Weights of a small GPT-style language model, trained from scratch on English Wikipedia.
Training: a variant of SOAP for these matrices, 180M tokens.
Each number is 500 + 25 x the weight over its row's rms, rounded and kept within 0 to 999. Layers, rows and columns count from 0. Numbers have three digits each. The size before them is the row's rms in percent of the matrix's.

# layer 7 attention query, 128x128, rms 0.184, rows 0-31, columns 64-127
087:501510542505549446495467532523511503500523500483500518483482500494505495543480514476497499482483558484505514523502462529498557547505520489493488502541554490495498463499508494465544508511537511
074:478468497512487508531488525530515516511492543467467487519520521492491530497532511552484512459520503496492507473506502508517444476578477468480509504513445508526470497542466522522505532543467496
081:515510536511544443521497512538535505484480499487469512490511564491490526518454495494471488470499519521523522531506458526456540513499513471457522496525534501526490511507469527494488476505507526
074:514491515487474494527507496542497493519512498528518485501471552443474477504496510537497456491486471483502494541544513506526537450512512518503465509510510499464490489501449536500503530496501502
075:531481483451516496476498491501481466511494523485507485518499484499522480495533507519461461489512478528540476548459478497498478498466488483513442469495482511488492542482517486521470510495530527
087:510499475489525468476507482517468498500519516494534487512471550504500535441501525492452493480510507501577502542541491532525473525507501488506467512493493502500508492517503514512469501499584476
094:501510509485481518487508520494518493492514477519497522479475510520501506505489475538550499541510497445471493465475512457460520520478499499476531486503500516497498505534480519500505494548465458
091:466479474477514531512544548493523480512519488498477505488489521455513504504487482461532501492448481502471523479510481478480526492476473527511528519469503543500485489524500513554501479544487453
094:521500530540496497482533533493495484506512505489478457460504520446512509505550553486484515466485488514517515511507468492509531470494494464536462520482494515530491495492513493498495475488531478
112:472537508484486506496508469521529532538458486496518532513488482463478455513503450515460523528513483503468500470542532481466512502507508527525534522490485485528508533476485474483474485488513475
099:514479503494481481531515520494471491530465460526530515503514486489482490530544478476547504549488494494479481503557552518501504475515472527496540524539528496477509522528511532486507538495532450
124:499506513530511461462554494517470498501476493467490560501505507497532511463528508476505515506509522500477521514516517471445491506521488458533480479517480519487489458512495487461530464476505446
116:515498517499483453540522492517505481513512536504505508519473432502466517499476487508510520514480486476444514529526522535510510523540517459473482501546511447502489512523464463521511527499497504
132:520498543505483507497475494521489534496522504534491530491460505460466507460512468453526536519493485482456505482529504484469531517500517503499543478488490483514464514485503511525482503528520474
121:513496482479471464475487501486486504486479505503446514500485463484513489521469477475468527477536511464497457457495510475500530486521481482494500529524557468500506539525507488523514508484502494
139:466527479501543509490465473485505515491498504477495508489459519523461459503463497457468501478534527519478491544463519477483524488510479468557515483516505507480488490458511511477512499535510496
071:531521513477482511490517526448431512525480493492531489499468497499495492525527418448532551505514500528515503479510518480466482543506474516494496514480483489511490497510486478511465495452491493
080:507497524537522466529559553521498493491507516493498500527483535501506514531474519557482499448506530473497514518527476509475511497534483498485537516534513498510518494505517505513507492513529545
075:518518538477503530519550471484531485515511510507499521493505499462495487477480490446559529469462482559449515514484501501467504492436533482512491515488500497484509517505531462499523499453488490
068:504467498507525427505534484531512472468559512509527509452485537483520486510536504468513486499475504538542561569535463511486524510491499464481478465539512491560473502470516447533513509483538501
088:501483486474513504488485474463454488521523500499487460525483490509521526472559462448491519521512512479529476500492512523535485523473485550534464493492469493494479478463465483479488481523528474
079:474506508479483510505492481506474518496500496487508470477517484554552478495480485510546480560489499469514494486518514478524484542501464533485506517506525508498507528531506548525477480462519478
079:500539546512509524474531512499502497508489468516498523464498491494480500498474496515532483525508518546483521508466480505500517476416481466492491540485507542466511518502452484501522504521447473
098:523480502474478464463520484462496522485522535507506506486559457479525519483522535461514499500457457578539543494530500480525493512485501527547505502484477472488516511481504490489534491488488477
084:462533468500519492510530484522467509462522492492493487518468530538517520443502524485467474503495511466552513532468469484498509508516469503535514510503488529501540460475514490497445479515519510
094:505506517480487499481492536460506476464509498516520532505471494499502469481493524458518477524470492500533496510501522455504497451479472560508480497516514485483502547540505487511452556522525487
106:490452515476482526483543487473519504497485461514491485527523472514569500520486499566503537525518476471510529493516501485536511474475490499519492473523504510495454501536502528519546508507498483
131:507464507500470482515566520495499501460500470515511440534528502491479520521528501549480502469489495518474524517496473536562471512493510442485507522509524512493552471499515487478495536518507523
112:489481501533508506485506455529492513512490534504512503507535485494482519451461500471471477504456501532471486529481502485501486519502504519537494511515500497511521442505511523531516527509518493
100:521488489506484495500532489505493509509516483493517488524468512538501495489500489515503543487477514489462501517438514483552520512509520533540474479529535488490506516511526516487476494493519448
132:510452554469502485516526501529533497488496502525499502547504558531514512497496512504525474494487490461549494500518436529480459529470466487480477517510520474516528488503486479473555468487512489
106:486512502493505446489493515437498519484464516498523517515531496500526498488502481479561465491498499506491532509542486509485478506501513491491477502533469468478476514474503494439487494501511491
# layer 7 attention key, 128x128, rms 0.194, rows 0-31, columns 64-127
083:530491502482473531497518459485549500486503530510524499467520478516514516468557476502560483474446491525501491483506431476504500530483474505479517462497509486472470487478488511513489494510507483
071:520494513504480479440480500524456512523484505515514481503478527461475514488510495499527463460472507501536468459499516459492529469448511529474492500494498513488454508463500529527472507534456498
086:475483458480489521491483474465542502494480545499521496483550461552525486472509531517531499496494505477485512524522473508514493505476475483506490494482518475476505459472521493483501521538444476
091:498507528499529523542484473498544509532510474505494488520528509543500542502511504505540504464498497503511505501453444510498484549501529504478490483500505496482488478519528479471480539501541518
073:469474534508495457481489500495498466515473510496499510503531532473533499516482480459446495534549501493502516506548472526550475504534514542539546509505458516509489504537495470484515551530555488
083:518467507509498517491496466543510504521498529492453511518483521504485462498474486499497533525507504498522514545543487511488529505528513483519482499497491462536502507453478498512458517487506494
087:479482491442474475493464498530497520490573493509509530527501477502540461508442498487455479499497479491471472490483497467514510470521478518552512519496507488478493515471467512468494495534533449
090:500496512472496469485523453567524526533457511505474504457501504498522524531507505515520478564500448525482529506529503453490516496496509489472471473511501521504451518459487520503464510522505455
105:545496491520531538485475494470519480522492495482497484487518505511483527513509500484521508460472524506520527440503495535488498530485534484499458490497514496468495449533535527467510472464426508
104:476471468518506439481513522498486528511514467486472533537498492486481527525527494530450523512493470498498512526491461510489506504491553574499486535496537473483516529512508503479460501499484526
114:512457537446492488455468490556516479501487479499490496479494490493530535517504493489478495557539471494504486537460501491505546478536519498486498513510514498492471501513486494515475493531547469
147:519539497486529458512508539473505491516443538508512524522478536505497500477548500487478551470496556443506508510510460516475496506527474467512482501487497505498438494521476508478473451489501519
131:550514550479507482488464498528514489496480508495500503506489458519503536479552491498506534522479484498468521529499523424550484493498553501507505532525490490518504514494483468521532519538523516
126:525497481523544446489487506491483489509480485512456534482544481496520490511535497467488522494503522488509496489530484494469519456466516530511468478504519489496472499456475492487459507482542487
131:513473500463465466508497518506509472505499491532493512497481511543475556503514464460477502477514485487522482482466503520432507497462462494516485512478523502509534463462493450525505483525539493
137:490491503535540461475529512510482546456484477498533496458489488505485474526446555462490494507521463496516482478483469530483510490452502517491489505500516528477491542497499511505502501476489499
078:468499489487509491539460510493541504452458506498485563486489497516478513443541547493487484541485520506520491511486518506542497516546498497537492487470533473463527481460499508492487535504488494
083:517498478465492488509473459472533521483492514505523479480540486491524519497486476518519479445513506507484496509470460516525520512474490487480483459500521448479462481482511475515471539529475500
075:522499493505531517537514502520501481477448498481506511522510491470487480543506506492471494512538467501471464478523498509547464521521509513508517504537514473528480479482484518526469489532521489
066:525475480503495517500472468512510468501518548485485519493519516526515480471520476506492502518534486497505469507536497543534486456541477481546450525505501478507518478498502504489496524520451486
095:510525486529491501469481544493470476491498514487496527520506519486466508496482534483454533545563482483493511459519526503470472442520511509498460537528440522503505494547518518517532539472508517
084:529499476499513510443467489521517504504512529527520524515456554513523505494477508513441513509540516524522428510510527481488523441518509524521515507521489490530478507492487529502483514536502454
086:465524543492522524482505498469528520500491507517481504508520521495498531500470473561533518462513535466519504481519493497465496549505488526482531483509518471487490472488511486495496515479515533
098:556483476513490478498458483527471522518551548481490541479516530497527468518526552534483508505486489483521506462541482493497461491520507485542497498498483494527509478555535528452532530486502504
085:529453452506504490510493528502483470489538479470524510549494497488510522508501458523445562522536509490496487511458487525503501505543460504475489537490514495489505453549486517511478457519480506
105:452514545519472473491470427495464514481480493512482490504533517494509479490497506463494544510491483423528478522510488498503523501487494485530505475516465489517544496506533520499501497493506530
110:506513515540525542525485505468539476530470460470535490458551492559513497531542533525547478468485516531496561512510492474495506478516476486477511478492491531511497528484481490463513502492537510
118:502499511512521537509531495572509533542534475481539497506510488520487538485520495500452485494473528495515502531465479488521490523573499470458531515477500545515500524486495476485513519517461510
120:513490477480484492540505510556447503509506500494451486504470510538499474533489536479458509496530526457525514476535508491499478497583496535520508500546536528499459482525504486525510506536487523
120:546532536465531465526524496490451467514514508488483526523501528460506531468484512501487524528504511495526518490512480519451494519450493433500475520488477477466539468525529487465501465483485495
139:498457509508500497504534509502512471473480535484449522523469521487484502497537495503526488477458509530500510440478536476521490499518520508470454493523498482514505497471501510520512520529447507
111:498495481521508462495477482475471491532490502516517528482513442516520489485474481522472488517489528473486481458475475507427498475522510521502522534472452469507474525480506495474561492557500513
# layer 7 attention value, 128x128, rms 0.206, rows 0-17, columns 64-127
107:499481513505494496517520431519531550543465453537528463496514495512506479529519501466492536520499479509518502499498519490515538494476511530463508501524466468495538520534539500505502477489486520
097:469509542522516433495550498474499506497522535485479514479525472494532525481518464516490477517512506484493482500464515506505510517511472489514501500516554462519481499485532479519548509532504523
082:528503547505527501476535453494528488508502513510459500520535492510484480528516502488519517477519484506487496467513473479535478518533515496475446512481519531501512482528527536546456465492465482
101:473504515469477510516522489485516494493466509489508428503502521533509477483496459490507569450521511465532536545482525521491500518499476548520498538486495528482553500483498508518449540473511475
121:494512457527484474507479522489490523491528503486490485503518502542546493482480525503448513494491469487480447545505506504491505490499492480509518521484489468522506522506456502451539499538519491
094:499519470477479477509500519485515478483530545533492495505534456481488504528487481514485495495501474450492543468514517524502473498508464478432502478509491507478513493542529507503506469508512475
108:453492465495467494514489508496481534530484471495472504489524514506511467489508493480504516517480445515486455544487508491469509518483527494489508511513484536491485492483482537508508525425460547
097:477543443478492505502500516496517513485504465512507551455550474462524516487492492485484484479494487497504493523477499522506517497521482524511469493490505498478480477503486529503517483483443498
103:488505506514467511488475480508464534512496504504483513464546493529499459469529555514525459475509480504451537447513501514543438449506529472511505511445555527500497449528484480523498479473481487
095:569489464521531517511518518456476471479522472523504465480496480525487503470464501524489488484468498481528488455477462456507487520524468487482472511465487482511492479488480555487500500495484481
108:475499482486515500535511448516531524468501506488519476484492507498502512516530492531498459500466465483503507474492522513504469447554529523540485523478502527500494467518530509481503507506548466
088:505520515500470519521483548483486473511480443515515520535479494465515491466514530498518469457560474498479503506497521493492527529459498521535527489517493547483464487522454507538494481487444502
108:465469485516525552482513465517490516524483465519489489509521474484510487498482501481449467487528491504484474503458506574506507464541465516514526518484527524483511521489476528520499523501492525
097:528501503466525463472505506517492526482511475475495509458493499485434506533449458496506470490514473463478497490522476516503477506504525494464465483466480466532485517464495481451507479524522513
089:463484499503493481486530554477488508497513513468530498484468535515547521538514522502478481467468529466496472501471493555490490492479509485527514502475492489501494491500491484508489531501464508
095:495526533500502509495496504505520487536470535509468472494503489522490514530505445491509509521551453491478529562453538533485519497465513489529463457486509536453504523516490503443497493502485493
095:511492489542470481486423477461503519495497485475500471550480542471531503496510466537530492496526498493508478466461478503496503471495487580520498496472496507546482493503547473495455480502519530
101:514525480480478473475548511495479542542523490505507491525492505515541509474529526493503492510487522544509503463511439461519506523487461448507520501564532500511499492511514497483497512478486493
# layer 7 attention output (transposed), 128x128, rms 0.175, rows 0-17, columns 64-127
094:520501478530529520480553489525511534477476530484510540482497537535487485484457514492456511489530511483531464530497481475496511497491445471512486493504478521505452541519459530511508536503509481
087:470527509523489463526469497463515522464468504514482527502483548505531478531459485517500498526515485496495517512479520518518499539512478483496541445523478454525531490456505438481479491499459552
079:466477522488478529488514519550516480497577529502466498494474470483459539527481526509471482464537501532509495498460466499505517480503490492481502509493516448468496510506471508498458516498550503
092:556500506473497490524503505525545491468501496510547532499512547485518455544502503495480456490475501486533526498470527487472489495475462497478519499465492498523501528490517523555544499511542556
097:501523510520515528460492522529514491499519527543537533470568475506496486511485501537498530509523472454451476526514469480546495464529484550483511484489469500558508518491484496512507519512505468
091:501485583529535447516466506519506500514534560518505497520528520509484505509549511534486510472529497477478512485531497517497502495537488521481495500495500478501537490473485493535454512493485507
099:501528500511494520478544465492535526527513500517455510487493484475534490515518502471540522499459541491494460523515466502477538458469494510510520507509470524499472518451497486495499495469471509
091:479480467546495481549476479494516507474476498514521499550507498473497516486525520462488475468443494500487465551489501500534462490502554496500521494492480496473489438500526477495499581536484489
096:501487488497482477487473472509515498515523545494527520521503479479567521509508488475499486528480499503547525511572452538513516556540498511466549525496502468469486493520506521460475517488485513
089:481473514531478544461496477511482457519529498502470480512524538443520520522515522519467488462484479499489509479505467483493503538550533504538488506481441488487497497494526478503522528502550505
092:497532477497488508553471543490528499516492527512499488521483540503484502508456556510473489515525507469527493486488503530495513466492526499507489549499491497476470524523499487509470528535481536
087:520506483504487473502547470458498461525466511427538514482496495482483509479498516510522537496487507516520482528483523487509510489506492493498528536534471469471482483506495465507495529483474522
094:496500465479500539482539489503546472476533524500470460509474509489502512486512506515515478499505482489487548520533483501525483488517512497506528496493462473507484503478554526495529535470497513
087:542502527524508512439522499498494470503503488500470510563457512514514510522481521488494525475476470499514477499520502526505469497498463494500512547556503509528514508479550513500472485517490478
085:555485437428489492534518490523484480468535490500502474501482536514544481535537441477490522478476499498490531469508489520493474513503534511513504525534510499517490498539497471458484507507530514
089:485487541488498523513524548525487498497464492499505542506465515453482468504504462511519511487527473510522533476528492469507500488471507498514512482537532536481527485456465504519480506545480489
092:502553479493508492533515512511515495504521560491516476517503492484500462440487490497510509512521502519529481511515453514504478443512519467513515463521491464559480525465518507473504514502536471
091:510479451477498473500526511524489483498489440537527481534527477554546502471486494493499510497509512521493494489497470491545526495532528469507498499499525484501481542519491508495483525524509462